config = dict(
    d_mlp=320,
    activation='swiglu',
    norm='rmsnorm',
    positions='rope',
    qk_norm=False,
    attn_scale=0.177,
    optimizer='soap_variant',
    weight_decay=0.038,
    doc_mask=False,
    steps=3321,
)
Each number is 500 + 50 x the weight over the matrix's rms, rounded and kept within 0 to 999. Layers, rows and columns count from 0. Numbers have three digits each.

# layer 13 MLP down (transposed), 320x128, rms 0.197, rows 27-63, columns 0-127
503565486582461431513552489527456562514596579529514630510492584448541532494476514506568426596554473484506657525485522512545505502507612483477527602505470497544585493408481451554476465492528612420482426495493494582541459494478438580548479455512483514449519432483464500552457496567448494510488527566490525429432503527473515455524561427526529563497448448411496622586579483422359587503540
549507571515607462511436440479479574438475541525467529478579516554496485443452527495545563441582478529562430497558502475497517455466470496540503530501459502540543429551489486601469474451503464466454466523542443381537527476443554485497447615529607465391507511508544553517537547530444593466407387455529472520479508496435448515397432535481477558577412498447542507424415526617461476522508
564501493501430462541475518555471514509507520476506444575526563412566486468523528530546510492513436622543455496525528477476541489488559654575504479534495443517412519478418604534395530454486443667503452451542528453456492441554501506499601511524503408557503501505572534485553470490485520551541483558507470495553549472579514481501476541347472560533545485464491525578468472526418541556512
521467578536544458569563503434528552509477533460486525460500480539563573583508567483531563547594481538477463495406638425492570454455474516444453530524470467386408584489459566438498491518492430456377443409412472528496420535557481532532440505503491513583526413561383529459417559476528531444471512563548539419440501546479474517535568549452519484484504423506427414496500433576521448482488
410446455541471584457516519501499464451505504619496505540570480545488489488390509542518498537502511449586558586440511456457528430492498421514464525490522507506493516490433527495422532480492609462511500530411531651419511506527558640487597408518513458511444381435460523515533491532504555532494475421430483493451511604500503539456565490498401462459483597427530544445466464432477451459492
466449521489464526480457568497511594555527563487440518569542552431504513496524510548556431455511449446490503567562495441537444483472510480542533432457555518467457460523485448529519525481585563404478402413530435517583519609431494440371520569497516556530475473503492549563458446496539414509474392444505418517481469535554467600446443428560504523514498479494516520570477457472477491487505
450531421608515529401468526439546463498527528486451543546420523551512533480568522567542516473441478501547535559535476494477512497441572512469508543452534414435526503427464402511426500462595522506520487434467506471538463564490619500499444492408491463482436487518556553513506569508510588433557447592454559434451507420447536566529529469420576537407486495427530542534436478432498406525494
428551545496501440539414531460545513489465483519576567539478474428433518407460450420461524536449434396486424485550374592456501568502494502484545447497590566466523478397522471477442532458435498470456547449528530537463388485531544482541492437448573443482500432483468580536388521459550497416544573496481515437517485503572469468539555526446495494570447495484497424522488542365427469470510
501349581532573526520506487533468494496499516469473501501519480441538478537499455489433543393457544499398438567533569523402531577555461508516538514488547430483525553449533484488477523443429521462546509555550495440521546576511489382509526503592426411433500474490522618409482542521423507544501443446506545424598576637535449486545438509552509511512477459554531593470496517531480500505453
538405496540502489496430425513580450511491488537523474538564494536578575582565532535418533602475491545524527557431601420499499499460508472480495564460537547605507580520514539431524516588526455536533370527535489508533451506516522390417529475540555548524512493543522517541480495480442552499395484463447585518471591495459515526501478456409562517444473494592415471501516483475566492450387
567466481508552569577518490503497460509594535497482457477529448610482514500530497515516488537557543499502449402444495501474453461579486537464446554490450577477490579512532482533446558482500457473482436567507509516461582556492503450555505562453480505440500408524479452534596489459503563493524425477490438540455471543527514561505488522502492459586541532458531543589518491483467477465464
546574427506546466459502492590496522595396566613525527449591446483482510562480581519550463480526358521549436445466540505514485445486498596521505514408565516464488446445506580535476563559498465430519429437514513458471492437534559551469497481348447561515553467572477582485513468436493495507522482526481454475405509631453508471448482471566474444503551555498497437544545454378522492611516
500626452494448452536503516598491511646495442539502489414483492509546530512498481486512482491545580523536509508575509491511532479491525407452508515503481473494432530489449512389546420396496487486579506505483576444468465500470578507571500445594474487484548552468535390506495542511434592394573457543431517572478477357485521474507475530470487487545533531634437563574555480422514544512500
432511438500500489510505487581496517502539490435528473542515467538503538577571518426534485539454466397446454553504496540547498481471477473503599491580502455473513562451424496518490520641513544538464518495455543542426533512527469531398468547519566543489478395506476638405597441423495416489522509549545439437441546571513480519521444514494504452524396468459539468513565376509526529497537
450432522460478530524520548545506544607487545546466467460546522491532413531560483540449505456415491618499608419458414516465522499462433471534537438515507549537538400523502533432445484507468512573417508492546399595489507368522585522510478442423523577470462426507441495448372549532604431495462537579501570486533484513434461534547520480534524487492526551479378472535550482445459564538550
493595550494444457495580538512466515486547455469538445493573545521496578577441510544542456481566493499537563583518520523523554573412564591512518489493506533581522524463491464436449547478562565418564474577528426507486516442500500474576452583466532524500448441559561580566442480464522509522498437461427472581463458544507504459443457606573659495528512469450505558453568471512402472558477
583495593454540514545477493549535534575492498517449481494549451480563543501558573520475461478467442494436399542493575503471561461564458530528542484471563540571516592461473566537474507590542405550537530487465461551529394530485512457472510438519489600564444570479421495535531536444570452538493470571463565512531510508498439534430561467422509516495459483413536412425646488498548425478361
471450543597478522596445490523544542530406511546521551406504520447564498463428517495517427598471580431496469442455485453476411498458531516461513441485443487526508595511489483581522537474556484476544552439535499467556569450507445449465439508482476502498547499533499564404548590567527462506507468519472469499479517408514446509557430508514472559479516503526513506552582509525605518538532
483512549458495524511515452610470569554577540415460491551468477463421508505457513491489546495432415391470538526389501483405542426488449564527473474477455470566576441490492547458408522560440519532491536407462444496457500494579488510457494480519569517510473467503488597488519505505679450502431508428510570463550577562527440538463516513462541550498583552573483519524472550485551435490395
519459550471534333569526535496536507527505555488522475528519443469523629526553444453497434557517533490491482466418546465450508470529498558459485559479540489513577486528563494505460485519488563528487521506493454552521481563519441414475554539438526485618448502554577551533508543539626491565439432452479551485510613554545477505461453472502519513584484497414494497482599482512410524511521
462449560501584560568487469486504511505502497434537486497430490433518485444534467438559557426492472549492645525461518486508429531448528416470486546602534456507493475532475504444453469494565382534626552517495512508526470408548439422474527416472459529417561583563523517458532594582555457509504480589500392464534456484453477512430503506539500578540490473559496411550603532561515416437525
518475502477438434553453415594524536468419544540564490508411521526498491424635488402465384483519455534446677481617544466543545487521482398451525529433475566524535529580511440510506514536530588520519505475503551481522532468534401514500534428564572404521472524480493496527494512506497447446518448549532513512396492550436401543549513507715553451592457432510560503436556461417514575561480
504499568574545486391441522440488489480532477607498521470521509578476520409489434479542498440538537501512682528488533495531492542491521417440482431545531427396467624539483491557553481551517430484476469548538514471479430507554448552515516507473454393490493413515546510447640451448525628588558577512568509494427526527459521555606537413539571448509512468451457547488468516531472514496387
523439536412538578511455515486469479509508502468476565391523515546450491392503536506446490571511524486550376513563460573530534405554526494522411487417494518465542399445492540537497519418436538567456482491506540420390512483593469499494528514473489572458490510548506625513539567547662487551554383513454430540439503428534514426494506403557541509535495524504557410577471484462441482529553
520547529547444503494483548480610556596485499543534454446475413535486449538496487509394437483539391524570520500419542554528536515621435500520440545477536524458573557491433458485430543520410557488477567530560469490447505472493573513574510562493548475501467395486531368472600527543501461443504489475607481515526503608413534478502440516487471449510475484446468539422617512540378494509486
469449561500492474546531532372563575489409470506565476480473523536471547463561551498560536438539479457517547537462492510461525583460533498429487510457485549432498579551513472460468435528511606549487537545515493471414540543479498415462608495504548436542478559461595628502476491487554460430408536478523457549567525433495559493429550488448508543516512498452475624499481474457544411495473
511539487561476513511480450502574504500509536486497584560538441433514537483542522374619538529431430509492533468401483516494532516478586471453452477522535562532523579404492496484471527532497400474491517464532550469458447488431531473404431615461459634474574449528429545537521481605518504486500463478407531557594499415439478561581465507544461496555583449528475571484500504456475550483508
580473561438561521460387572516471459421525543508560550442539475537486599630433519467480507498527486431474445489434585466481541450493462431416499534506487436500435518592577463525565514474448405584483528515519503490503484518457506617516581482526491380502471527439412450441475467489495563493579525525496455526482511411541503532481464496580587471485564545461418493577459461535489497524463
421535477521483513438517471430529461446525477523511469526486462497532501436546483528512510525442496590481478476453569487517511553551604504521571490522562445494438537460537563509568478516499467530432409552481486437575597477447503452553542490478482496351485505488537529541500516484438509400462356497512416451425534565488528453509513474434579562477520491461482482414400483538439465517447
469499473513497484529543536567474401606522564558494521460607600428509512551504624478483519506462444520463523573469519495481558439478469558449491495474595470489412525498462569491558507481447525539523476467485435381453515444460489369437490577437517441526563465528465634589408420520448508412586478552546473491479558540526583432488417503503525453478576458462544513515485508531488489490564
498519535542485509550481455432546599524573422530480510502577427460494504484439464502524484525526506426543451493529480611486596454543550358438570496463536497502478494531563462512474395454460472397494540526468499456508517432593542457431478449410551540512563486489493447511424554524491416462477449495512496484576492562523520455493588433392499521555491447526459631537484492565544462498475
473482510408563486528497498504494537505548485551521501574480385546499471454493402495520469593514579466475543478492481466437554555503505527559528443499514482536439390557538404511516505535586512608478424474523467533577435498476517559560519455475591558521552489496470546512504530401493509526431431533445528479442494556521552462488484481454581504477576486594474471500382508594464472532466
525481495537534579493530541499499428517484540526506529540578481513475393471589536456513501493512551505449451521420480543495607538499469411543533502529527505553606468491474593511558540484513447461525571496439450497484404464549481492493544493536480490533477533407424415533530495516485505473510528498439473481480424583512495439577532389541476558420486441435505447600491521459448535532401
516460457481576497568471525483588503526489508440506501414535497458616551445525505596523542522626488425474433454561511454462475563602487321498401576522484542477433542456496480460451435469476514545386417522555547502522547449492515476511483608559553464469510486474496406473523461477544491442482457508534533508479453511510489444484449466539438492592482437551468536522488496545542514539511
487478429485540519512543506481522534553475451493516517464512508571519542516473490495484461568464543434489571503440491506579571490434473492514556523411555509427513504446508590533497482428453515494512529618502486537543518520415578557535524500439338466464543543441476561462458591444459614480465524459483487492496488512471498465534631608487427529532467392410509602464455477431560490488543
503544578512548497455479515444493502568538470505524555487447573494492500507524550465424548474469431578515391509464475579423539494472621519505546502410486483465499525437522432545543420426451484567609545437486482416519580518453549612450498566545521444519456479421521518542495485535552433486535537496504432554527507258515545486474447396531574490448439512493556557572393477508485619546546
518528488455465430468361587444459591501543494422450454589442538501519485552606446497494461595535503546492491494500428583548466562385513539363510433532500512490486497556491522554507484485477496538463470399557517484459441582591372514465447512384434478485543559594507549496506574597448471552499507521477559567477468475545441550539576458496502549490529495485553405555517509495575499477564
# layer 13 MLP gate, 320x128, rms 0.201, rows 28-63, columns 0-127
525574516546539606478568481586499535476480454590584446536545554505511523563505557499585443581476493537477492357481454526441602416519527513481473532561507509534474406469527565564477508412510468521471434472563404542447595425516532515444538495533517475481412472509559562611445494420450455409465428472495525518502498475475563487533475554526511426522490480473420534522521593479429439494514
523606471456519479478427537650434468574432618454466477509546607498470611438472473510540552475386544534486530450510517430462525493450446513520430491575405505458478514495523588483582429484586524502545415507462493473467471528523488477494597605412540457535476499542508331543441500550488506488503538509467471495487502489479491550522491463495588456512549423468533518478524557491547527450457
554563526514554441507516586472545473508570465480538487593449520438414474518487493403491527607560583477478507516446531468475454459508503438494526395545512528497410574449504580514536555408503458601498587501461516552491484555461547516534561522527524397425522543553529535521532524446521544496540486479542449484506530478477563576533485482527497518566448488478479447508468456566622540519436
512562403424553446464481537526599519404469597465530436495543523513560475461510469496496505512390408430477586533518455421542501500542450510509471521467517548564578426582613533538551465545523476501511470537459588460500490494520466504492610477469436470540489493513525562477442430443513328522507532406527521420451483445442455465494491498528482434466502560438534496459476506476549497617447
562445479509529448477527524468478478502490521382503536474479538436492595544389492502436503508497476476541608549418489457468517538511517456529486447499452477461448435496526559526545512531613578558471521354441587484460484417549501580541470459499527514548502522436601440528501499477552509435508544485535440540433487611516384453505482493581490456585520501499482507423407485565543418452466
499522442510474506551427623588605546548480591453557557480509465448460458476591482381477453424545533511418558467528452535480543390510406476545510486481495407480451491424524573550484520553471512429447575525479536575396587580499505587498528437449419445468589479535541502486447460532530499517456455506438520527515618482466416510567559527469481462468490469489506556581423544421542457500526
477504376513471576431515470572461473433493579481470576568464491502547520509447510477463433469486490459586523595525475450568444580471419570503552541470481482428562436509499532533538458532572486550521588462537555487601522472582542459394425498456510551497451462598510487447507394418538511560446511461596417487511557462559521465511512475471385520507486451472535436510427513494492492582522
549445547485461450453411465464401421522507585469590451541438611547413428590456462501533435533435561457563519514465497541549488435511569449588540450472426466477506423462540484586530528429449544549474455518557505425455480519431497439434537500464513527476481531472442586594535475560452531518378551421487596473505565562491520432507382564477563481564558527496532456619529487485498531513553
440519514580497454513535524489589469473479504539539398499459473457513380611522551435498524561434457559521502544497466601495437442522480500474484483551544445525453477548480552510525568471457565561475551498429489474479463528390475483481444494472620505497556543403443422528470459448456571616495477460543356469466457440476512454537528552504503571583467535540491432534544462423486511444471
519487514455528487461433547513499523441490462516547482490475495540524551457497577433517517442520512557437525491541522511454502500460436492471577444526588472471490561477487460528471475526486415495440531510501495426565512534556539505604486568509460497451499502328458555571552495560454482507551461491400517532461489516521509556447542464521438541459486457496533547452459525469517489502474
518427395509542570439439425562588480560524535470524491550556493468406352531479452495462560546515484557419442464501481385532426455467573476554538467475551487541583540592450446449553514345462448469407492509409510418439543579508425476456484513469516471448454472481518522489588458485433474513530472505421547495526501437564523465470495570477550470424580517486492522522496424518518556448534
477499548412549472537533550491479488483672483509523539504554604557472498491448465484462501465421571498468564547493504463542447522616491492500532452458546583549454448491512502528525507528474374439522533439451482472576506467516499481578497487439480499460465461542550559568517528436535547463538460477433512514452423515390527517541472443531521600494611573511607504436507553515490507466476
471455426495532535464462583584510433565484488449485394517425491578469525530522574449483508502491484546523422485533458499489500493544530460476566520530527533448500451496519571513522485560527542459525479514454563539460384495518495422462525420403532443534500469525617416471563535509501399575447466622488516543539552550552439390575482433538499522481431414647471436418454500464528466500539
507487546484559404453481472419465623455489472500480547478489521405536449510455395549585388535505390506483500486510418448584490499543480455523540533509545484596520506573512527514558579564512476513498486358559459441492398508567433474548519439468590508526388419512556489481485480454427385509524521494421563426602551526455580448511534510548475503557468594469525511517567612526533548517480
550533504504370545512459477536517470411444586466612474497583457464537525512440556479506431493453470427424536466512533450516515433550541516496528462488533502523526587527666504598533423581492542442479472542459481472455548488481617498500468475546497539460517505405518471484413494455459326488530567503545534613480494484365495483561508537473451525450511570403445483476548507579448453580526
495473487442539441427484469498621596436487482508535526538597349450541433460443469523576445498476438523630561537543470450533548449621540510630487482660547477521587503549586418505491556457491405402460493529461593445496427428457499489495561545518450448508495492514521581456566492544439528453486538494636513411512468519538422540507487555456483548552501528481440508476563490557473503510570
447546482531537462495505515495541472521540534455506515480484573532484587478498554545522511493515443545527527497483487461437478446444499461538417478550486537475590534471543517465542469545455504395591507446517411484524458402512544530479485538560535552434540459523475489521480507523465528414490460519508480456543510538414445434500512425460545498376553490497566484485451457457528515475439
411520453481528602513406560572461474528554362539475450449438467509455478433448484531496486528499424491559475462527531519542581559512508527613462477541488467485524439407474494573462471506470541551534465376574515450522456566455447456561552475500597416601537490436559489516610500408503547560539489498568453544421550526510548449587535541545451514492511418566608463518525449493571499525523
488474491533507447576582513518499391431546549482579473514442481487499543512482431380417535465497492549497507437474508459497579491511475577513512501490439424427553524496418443582510556438502529504483458578484454490419439583412486494465428428403525547522438544496472533507531512511419446556461496496399522473497460470468469498534519408518527498392531529495454401453539535468476532501518
526484589509550487424474407537509449532497496505497555559456413539539462470513454547377499584566482519403489608423459483478451477376483579511573470490428450477481488564478509468502454477450500512557575475529478522453502506558539549504484530484534453393543445519467475468481602465540501469514464514564563429472501422425475552518462463466542499536450501513569490588514480559504506557448
517456550531505561552549407494513560397440478615542517477461530498477437538470550448469510465471499513486500552543468504512540482472519411505408403533574499414436551403487543450474542506422499526434540535468519424579425646480575499443490517541544451452546498453565437593443541489517458529483494496497471497471525465431403533469505541542494518413481495492471586505500495421553529487436
612479461434479503421497460525493480509472595517585446465457602483538458453610528549434574526492490549544582524535508474543588510493455634506513581454544544560475521372479447385466464482519538476443505483528527549519488570465499395539478539452494523506460551486570481492565457499496489404502581514503559615497425519452585449454522511473475564480544464488443492567499516465474470572563
464472566530570465506504427496519490513499531551472543446512521517489547526471588510498504642449576568443471450499509483442395500489475468526570535542547567463538466516521519574535498431499425556473460454438502509512537475471606506436543498504484413475527480600466533466521524482469443520495484425409472507520451606553525441497395524511513548437570452459447482470589531516584585419460
479461581518525462453496491549499470466423437470608558514522497508647483492478502593459436578489476480593460462478572616555570485443508446427459457530460536563502429580511446331438553420527568428450460416428472517368486584485536459532462503539597479475495526486442524504398437482442573455463550399481566548483524431516448487450508559616489521475529470467428507479505532526585449573489
543419541503551581532472491542517462546508497504458412432449428550613571558560494514519638491454495480518548503457496422487522488508518539512584549500464478479433478489445545532557528516405571442531467531481584533593485492525496439491488555482443447570537440481544475440530529550399492498444474500469548476539412385506504481485641474568514443419572498459517471530505487410528457464482
465508490466547513391492448504539510565530535455405431405490493514474507541486521514458513470541560509461471479494507452429481535370548523487546525567497510577550490537574511494523523573484523485503559555492462483608551594508455511443433495525517536717492542416593500391477497506484534529497509443500494425519477534544500550533446477544531504407435426452455521508422563492496412500584
460497501523459500553520454503448468545537524493523546467386458524475543551500458535505533465522433557523569480535494550508533541580433549503458465478575576455457504387418445486539488353617556644545529475575464420487458527463470490504439441481481562513438454432443452495497439478558601492501446535539502423496322563479509515492588505437573447514466394531422526521526554482561488537439
464522555598591561446583488485447479490570462454485421476536453541552526458462491536436393509472469595450440526521483520354515505493427534502520519520479432450563427505542501436472465518556534532527543377503455483495521537468431464499494452520423487576456534491528504529390495493526553507490541457526472452557466429482500535546493499384507573553510470456503517474528571423475441483504
511566501485527561586485433493539565600473443452458460429560510427528527456559487510489438478539417398425403511543551488507526453482558413539482511565588457539536567405495608465428509406504508462509447529429554383583511495512512535553535502317519412482554442585583430534532408542477559509509512579506432498416580437463454518535501536485518433443592562559474473423557570494461520493488
585530511539558482543494538534515552503477524485538477490494523463445534479427562474500517482577435531524435528507463607439475448446460462441552504562610489509453409503455577504538472556458410509542491531406504487539573533491562447446427522491472394470489514557507487481514547406546452453516468429468493475498528452508571461440428468474491493492492571486524479444470450480516546404494
537513556415541494621504511553605401613510413553496554474495550474466556507552568474594554561484481484462481550530507546462496538530485528459463553426408548445549547465468498419484490562542522444445463574510363385468518441525509525451471543535409518481476541456531461548478502490480556542593491547492475437481437535477434429547450427474457491361511502469536509507507496431516457514490
566426516578472450432479529540531471481503496497462488533460510563443420523493545502499483481405535506524430596539560521477457427458477540564553509470476385413519501434542546451579467429407429567480470495518587480532580497569508446461482540469474493409500424546475454541520544450515493511478501537416504481531539444484559510509547536461507408578329527516523522434492449472494518564507
473515412488566538523401547459569446491486470519457633538484599480555538477471384634502421522607482476476497413546555541433478512501518493442516495484536484429493517411482461468491412519495460563533534505475482541427493540540536485562462559475528402492560484556555463412542459533465564558496455510527507494492496514476533537475545506429529483455533539448504643530549498523502550456489
441494511461520500538485426509551524462395551470488530572535592512522525502529533455568594478437564505510535562502567474524541462472525516534479482432474456429496401469526516529521488458492509507535454516528497479445503464517571375496435449394458465501489590477476495391439487529476546464450498439558477547560467526424443536595409562497488488467503471512495591461522488543552465395511
562394441464475480509578463454514396441550449559476518447472390471483489675518504464484530554549492515501504420547502554490471436545500480487540512536478540498474516419485452467427444509494526495486420496526578428485480508515534595529463555557483561478513543508435475510501493547546516433547570403481519541478480455472428531484481469606496434426526595467502543505549442556605514586509
476543500489474451456465536560521509575471508527486501545440487566528486544462549419531445420477595547475435576546453514490407483463529559586517437457449470442479485507535584507532533516614530465552554408563492508507454576562522491447419506419541475503479467501459461428440540490562473498526517492540577502474528488440525458516515464557466436430549525476465324597507552464539486528590
# layer 13 MLP up, 320x128, rms 0.207, rows 28-63, columns 0-127
454530603515425469519482488473453497469436506501423457408533425485535484536445450426507584458524448418524525575521513534575471475582527453464574518474666517550522504486607557472471577513557541453472500503545467591497445522459580495482611494524563479563468591525453533456562598416461526452357445475484510543557536490598504472439501549443488416507523538508491569506563536557539411504522
465498529600561486491533449526485453490511529438471528500430479570401435536498489475551409524507566468497473489424415517566551507454513427517503469499540415513634411422537409574421602474546469548512427507503415520585491432540445468471464522532483497413431538519471591525599550573517534578475531512459523453543423483528460601557500596539480512479487449528436459404532442581466438555538
482512462500576498494421452525362440541462572501507573455508554513522443479534503529486376507464580392472508539480575527439547568491480571620583485440490557470511465562520480449395462524529508441443527522455414431558529488514422459491426412442432481538531497547501542447479524461493533479435494502488524510485503519550463514420498439578550467534568583579558557512517593473472518488532
372604475501505563546414513569488419524512551500503504617588468507437463625471495492483576548520534473413434572438434472507511426525491595522491497500440536522475469465512462495466591491553491458501597608505584571549544557448487482380454544507586495502655572531524577474433457480436484535543461518579579485438456461539492506491479549528523445475443471508576525383547515480494560487496
570403519545497540517546481447467431461543517493454472464558575388558443518534427583477457416476577489581422540519431487514495536520457433541588540545486509548559469513492563464389472583439478539457537457499446488459450490523561494550506552538482505456476428444505431510405524475401544510519514448432565540576529456550493485493610572530612562592429497529456510486494527458514497523498
483569535395451569573506395536562502523489506503488519533460611662475525548447510467507484506570430557418465524517537493591534493498464544483478608537544475467488592519553511534505440526486508476459481582575542522322454498528567504476520509508530553466493465521464523473526512505493420494467386427480471572541448546498495610549537512539390553468519449534438527443488457530614534516498
463412480606502497476456529462599523494481494494547534494576564471531569519496573552553400560501488428434469486429457478529450479481521473496475639578594417553420471518466584455536412461520586520466479488447497494545581527491535507451477553555408574463454526555447467526520326548527605443483494519531498468542517533520403519521607505512539449421501472448543524452524480493500522528385
483566466533503474550464477562447405563489584528478526504473531610480480518527515468492418625543474514508457447574482538533437522471415543542514544541547476402559533523530438509479454488442507522463445577563536402539444510579493569391460492488534407441487471432547465509615596480514573492472544541463483556514439594482525400501533498539467403451585475569516458390375487469470498439517
494412465509480495489506485463498465500491412438512499443548511589515431506493471454546448458500467466492437508463470514587535556486535538606521532543511569395438494340504472484419440446483446479494448513475478601575474463531466525440540511582455474485477448542425468474575522556510494508489602516512597553385528576478489458476482496599433533475491493388446589553594539480519529516541
423498532512502511581520520456507457569533498471507526549439458522456384560524464506497570445520527514548541506516554421433541526512469459474470592485479533546510482584422466499579502466546456447545548483533420459450536497511497517534422550508506493544586516575482431595460579576517495495468497421540504462539502514515508526576466512495557550487526552468586486578418564540448512525591
518560503502561504511507609484545543484552558510519493575535568575506409601509456473537553442449495445339549418416592396438474495531466475550505482458445443517441469474501439515457560472609472487461543508483559501454423473494506488489500475516485385442511458495535520519481396524462494458463470434512452568507563537304516572638536496425438463487532554396540504424457586491570487481521
561531571565421463464512446557459524552420657579505479525532546481472519566471475508542522496584456436544581468475533469396524460554511514498443500457526566454516572494470473402562475456486517379543463414548490566469546466546485503503562485486564493539521544538489417433534473526537430486558486510499396539542473532473522547494467468446498539485531554415550572483490460487563449539467
561591510463576484473416511475512464467486490461493472509442633481504481470438546498474581469475481488502556512526447548472508480423500429464472393442464414569460429577576552557499435535452507554526490472515500427526567492557479532434516536543502479458534516439522494543523481478459496449493565501482498522401470556556518500564419509430525446474547469534434534515442456579511426557473
435463600456407449389563401501480440461434555422451562506507450505439495501603466488462514521437524464585498599514494436591553574354521479539433448507548584404498531502496496328499542511497465525471469447470460473476516412502466482514493471428441511458500515585575501483577542415448496484500505411550494493475510547504444541534550601473487582450481509498480508552463538500483546477473
447511581492522535486486502409511493483490582578566493514474407438537576510466472552491494435537539560520557497489511472501590489562605402443526480501494562529546520503461592421551597545470463541523498523458516496380585391449471412521475503485485409595410481552599563493528506440510417529489504473556517503530531531589492372510536501464445561385456460437421455472469436593506536541540
538502572488478459479580525463557490556369571455511475487504548537503526561431606580457548479503438533425536513562561553538489505485491545558520555459492551507517519553435494503516501575496513548532433472545410576477443602515557422469496478555456324487513515437566584534479418531513403595508482436478488438511515484549534503495477482380553450446509545505549479470487473531455443507491
471496516525537508535534460488475551465427501576520463521560541511450524476510457565482476563502583588441491539454520554529500530525533535526471574480479522507526517456486548548573503497547545474455513454542471454622488510525504468468536457509561459447576484447436407520480596517466539358532443500524516498521428473559478512506342597480508451511443498464567533422548454553515520521477
504527431508463501502474442422461613549377539566522528533537494561599480544544498579476503499522371489492458444519503487639563418533585527527527513480645526516486469483607428466514532489505533529491424458504450477480631599531562553473536402598503545486503522499469473560555462527467491505567520552386442508450403501555501528526532455499443533442478498456438482461530491476504535501530
459548536465495454530503543561536475530596424472491503551487497539551541449522555563474435518499459455473451523474460505506457453507374458457603467471514464488528441545471545425566478413536441427573451499476540520560454396404596535543529487542538492448541521522559574446360444503431502440512468506436438473509561552397468491488567540450552545483519522480540511501531536532562469472552
455422434385450508564542500503471487563554466512529583500481447547513550536552548559576447505469522406616438467600500508517466568480423457516499564513520522513494468530538473520515514573468556476498495529479515478503503552404415562518400502544473511489576539460429517546590551523538434540471497484544478573460403504500507498479489497382421513549556584413523494531481517411505467493526
448472519549509498515567456454500500474428540598459434579419455443532443523494553492410497460538531451426457509515468567500440440428442438527506417601649463440445476445436498547491500488471491397457484473527497499527422596524532498474523533494483624482491630556520521491532525501485455520523530556504534558495475386516493490480589557514479556475532466446436547476561448437482481416391
587497502468523478516540485507479550475484501498528476526452488564509441571576578516374477557468489502442517549498603492552495497534401545539513579513528503580474473473538526515448485523463513498482540500502467488496569456415439437512546503543448665518420500494503509394477524568438550529492542482486584654474411475546519544442487590554508564460595551481482581516493462478512503483522
485496505394556616595494491518525466522469496531521530442529528502552513508474480538543472454502484508480502499507564362573599527538507609414447449529479483498537536541487432537522494536468566458443524450515437506425514522456422491556511459582565504518466613389490442517443469500450502429514454586463583544498510444472484483520513493502466454513513475514526469558486438504529464539475
482564470443554536561514559405467449483492451534415467447555428472465494505521442477543567513615581598491414504493384499507502521553544540549415509502507505557504521591464527508436576480464506562378547548507489385566536459592476465491468466496519501540431478521579556473643513521517479517512567484514499515566548434527448517504520542542565589505422497539488494545388567516517549498499
482518483485511501584540517497484481437514540511481486412451570535475489597514528500547537525538426463498627543428507521427460372548479541560530546465503539611496452494481473492542452489441611464537459525534496519468475493502472439563454541577399551539536447421455376495516554478495605466378541517536470414513515531510546383488545444520510502452464516382456472486466538495476520519452
495442556479577464528539591489391557486467435516459518408504611515458476504446463563500493473515569511532549409489483467415466561440429479422550496590508416460495523499544481487397420474583498538526505527556466577508398541479524500501410524486512491540511535514432519441436530464521506513507549502514536534450409547509552525483468419466406555516498438495488530561471405536526529549650
455461487406582496521508524503423475467463445486492520574450482485472479454467546480469508484479460515443549445490455593441479465530387624455444348558551486509491452503493419532392430469551509588455572412492429479544563500495453445505456405533507497509560530454510530620526441395412573503569547525478547467539481498515497460545508525410499433559546573495595510513534556525520464546533
500569382493572548511540494492469525457473448519494491498494612454475536406514451512442530418556503598509644379536519572507511514516441567535487590431516499467561602572409450545505433517420480458462569468515516534546476546520502506597470509560538541518415443542504477553520533512559510519411559459461428479496492489410460471540432563485462489536510541491426531542442525534476402492497
600553480510507478487549453517481525477583474485488432492539469478436478526502516435527431473490469559476550502353497549449354528467425579547411503472503542514371447546485561457539491495382448559421412569502429552549510490491475509474557547464559496479497530522502524581561451512518479506561551450388499549554527520609457508489484441553411529467447423484407441508515499544518531407409
495552518476449523514517420526576581532487513467502452471515517451531467515662489517600499499513469539496464474494400517421468516545489620542470527470447480577520587498457478512532504439580561477556441522506460508447524445520514511470555494480511425542484489488579482460500533532424551504509474487485496548379506556481577448421457466592451484443539542576500396461520527479530544565492
576453424379550459519542428526460503392589415595618536575517466427451432514484404454422480493501452496489467554513469457476467502430437519487442542550505509601411542526498483434553550463524535602454507509475538543504482499506515415474486448468510480489502452548524580407472496491464470496484514473556436566533516469498496547497498548482478497501447478478377472497514436507480469506454
461512528455537549569514514489581463529513467560508488451463573477413476474464452517540472477445471530503450464555488457510534451489575490482461440509532460523566542505447490438433466467538511493494453566483581471380491532484433487571520485452523470520515474563528419468465487433462503569502542480439615478513541545455478485412541505419572527506515457427527445458483593556438495590437
478572410460489498520490550446495428485485503427551487519490467535416424513537464506538521552518440465449562399513554441481452575521370574532391431478542509535532509578505584522503475475496480474535473457537551529478525434439527544423511478462565546453486503546428399420536540597514566541525529489533441527474564540507507573539428462511421537441528486517506573450572511465504477466502
472550466456384473423461498535511520523492453503472448546511624488504533380486567499602533482437530606449456558445482454517507479479509439505482568475471498449449501474615542452446508501483516473516513454512513517464439544524544485456514526452478503603525518441523504507480432509604603467495552448545473470469454516454534516508461514470512446511506526562499501541430550433562481483521
578529481427503480536508468471490504513529524412428430490497479452403488540569595501501555534472463481527584523472520513496594502553518436436568520598597563496446528439472406509444532536446508438443520507538477488510497507516429479497568465466438489407459480533457502468618432480467406466495471415475532444472494654463503577517481557518459432470515561451524476502492547517474530534606
436524514493486500486585410422391462489479517508513452516446537568464443400465510444453468533526533496472505458524462485506509559552491482506467447518491478555537488526456483508554573529535495527425435508462502506387519509540438486479569562503547508528380482516630469468469548508400493474482461400480522525471423512651335503528506502529594491585437529481507458452532476494472490384539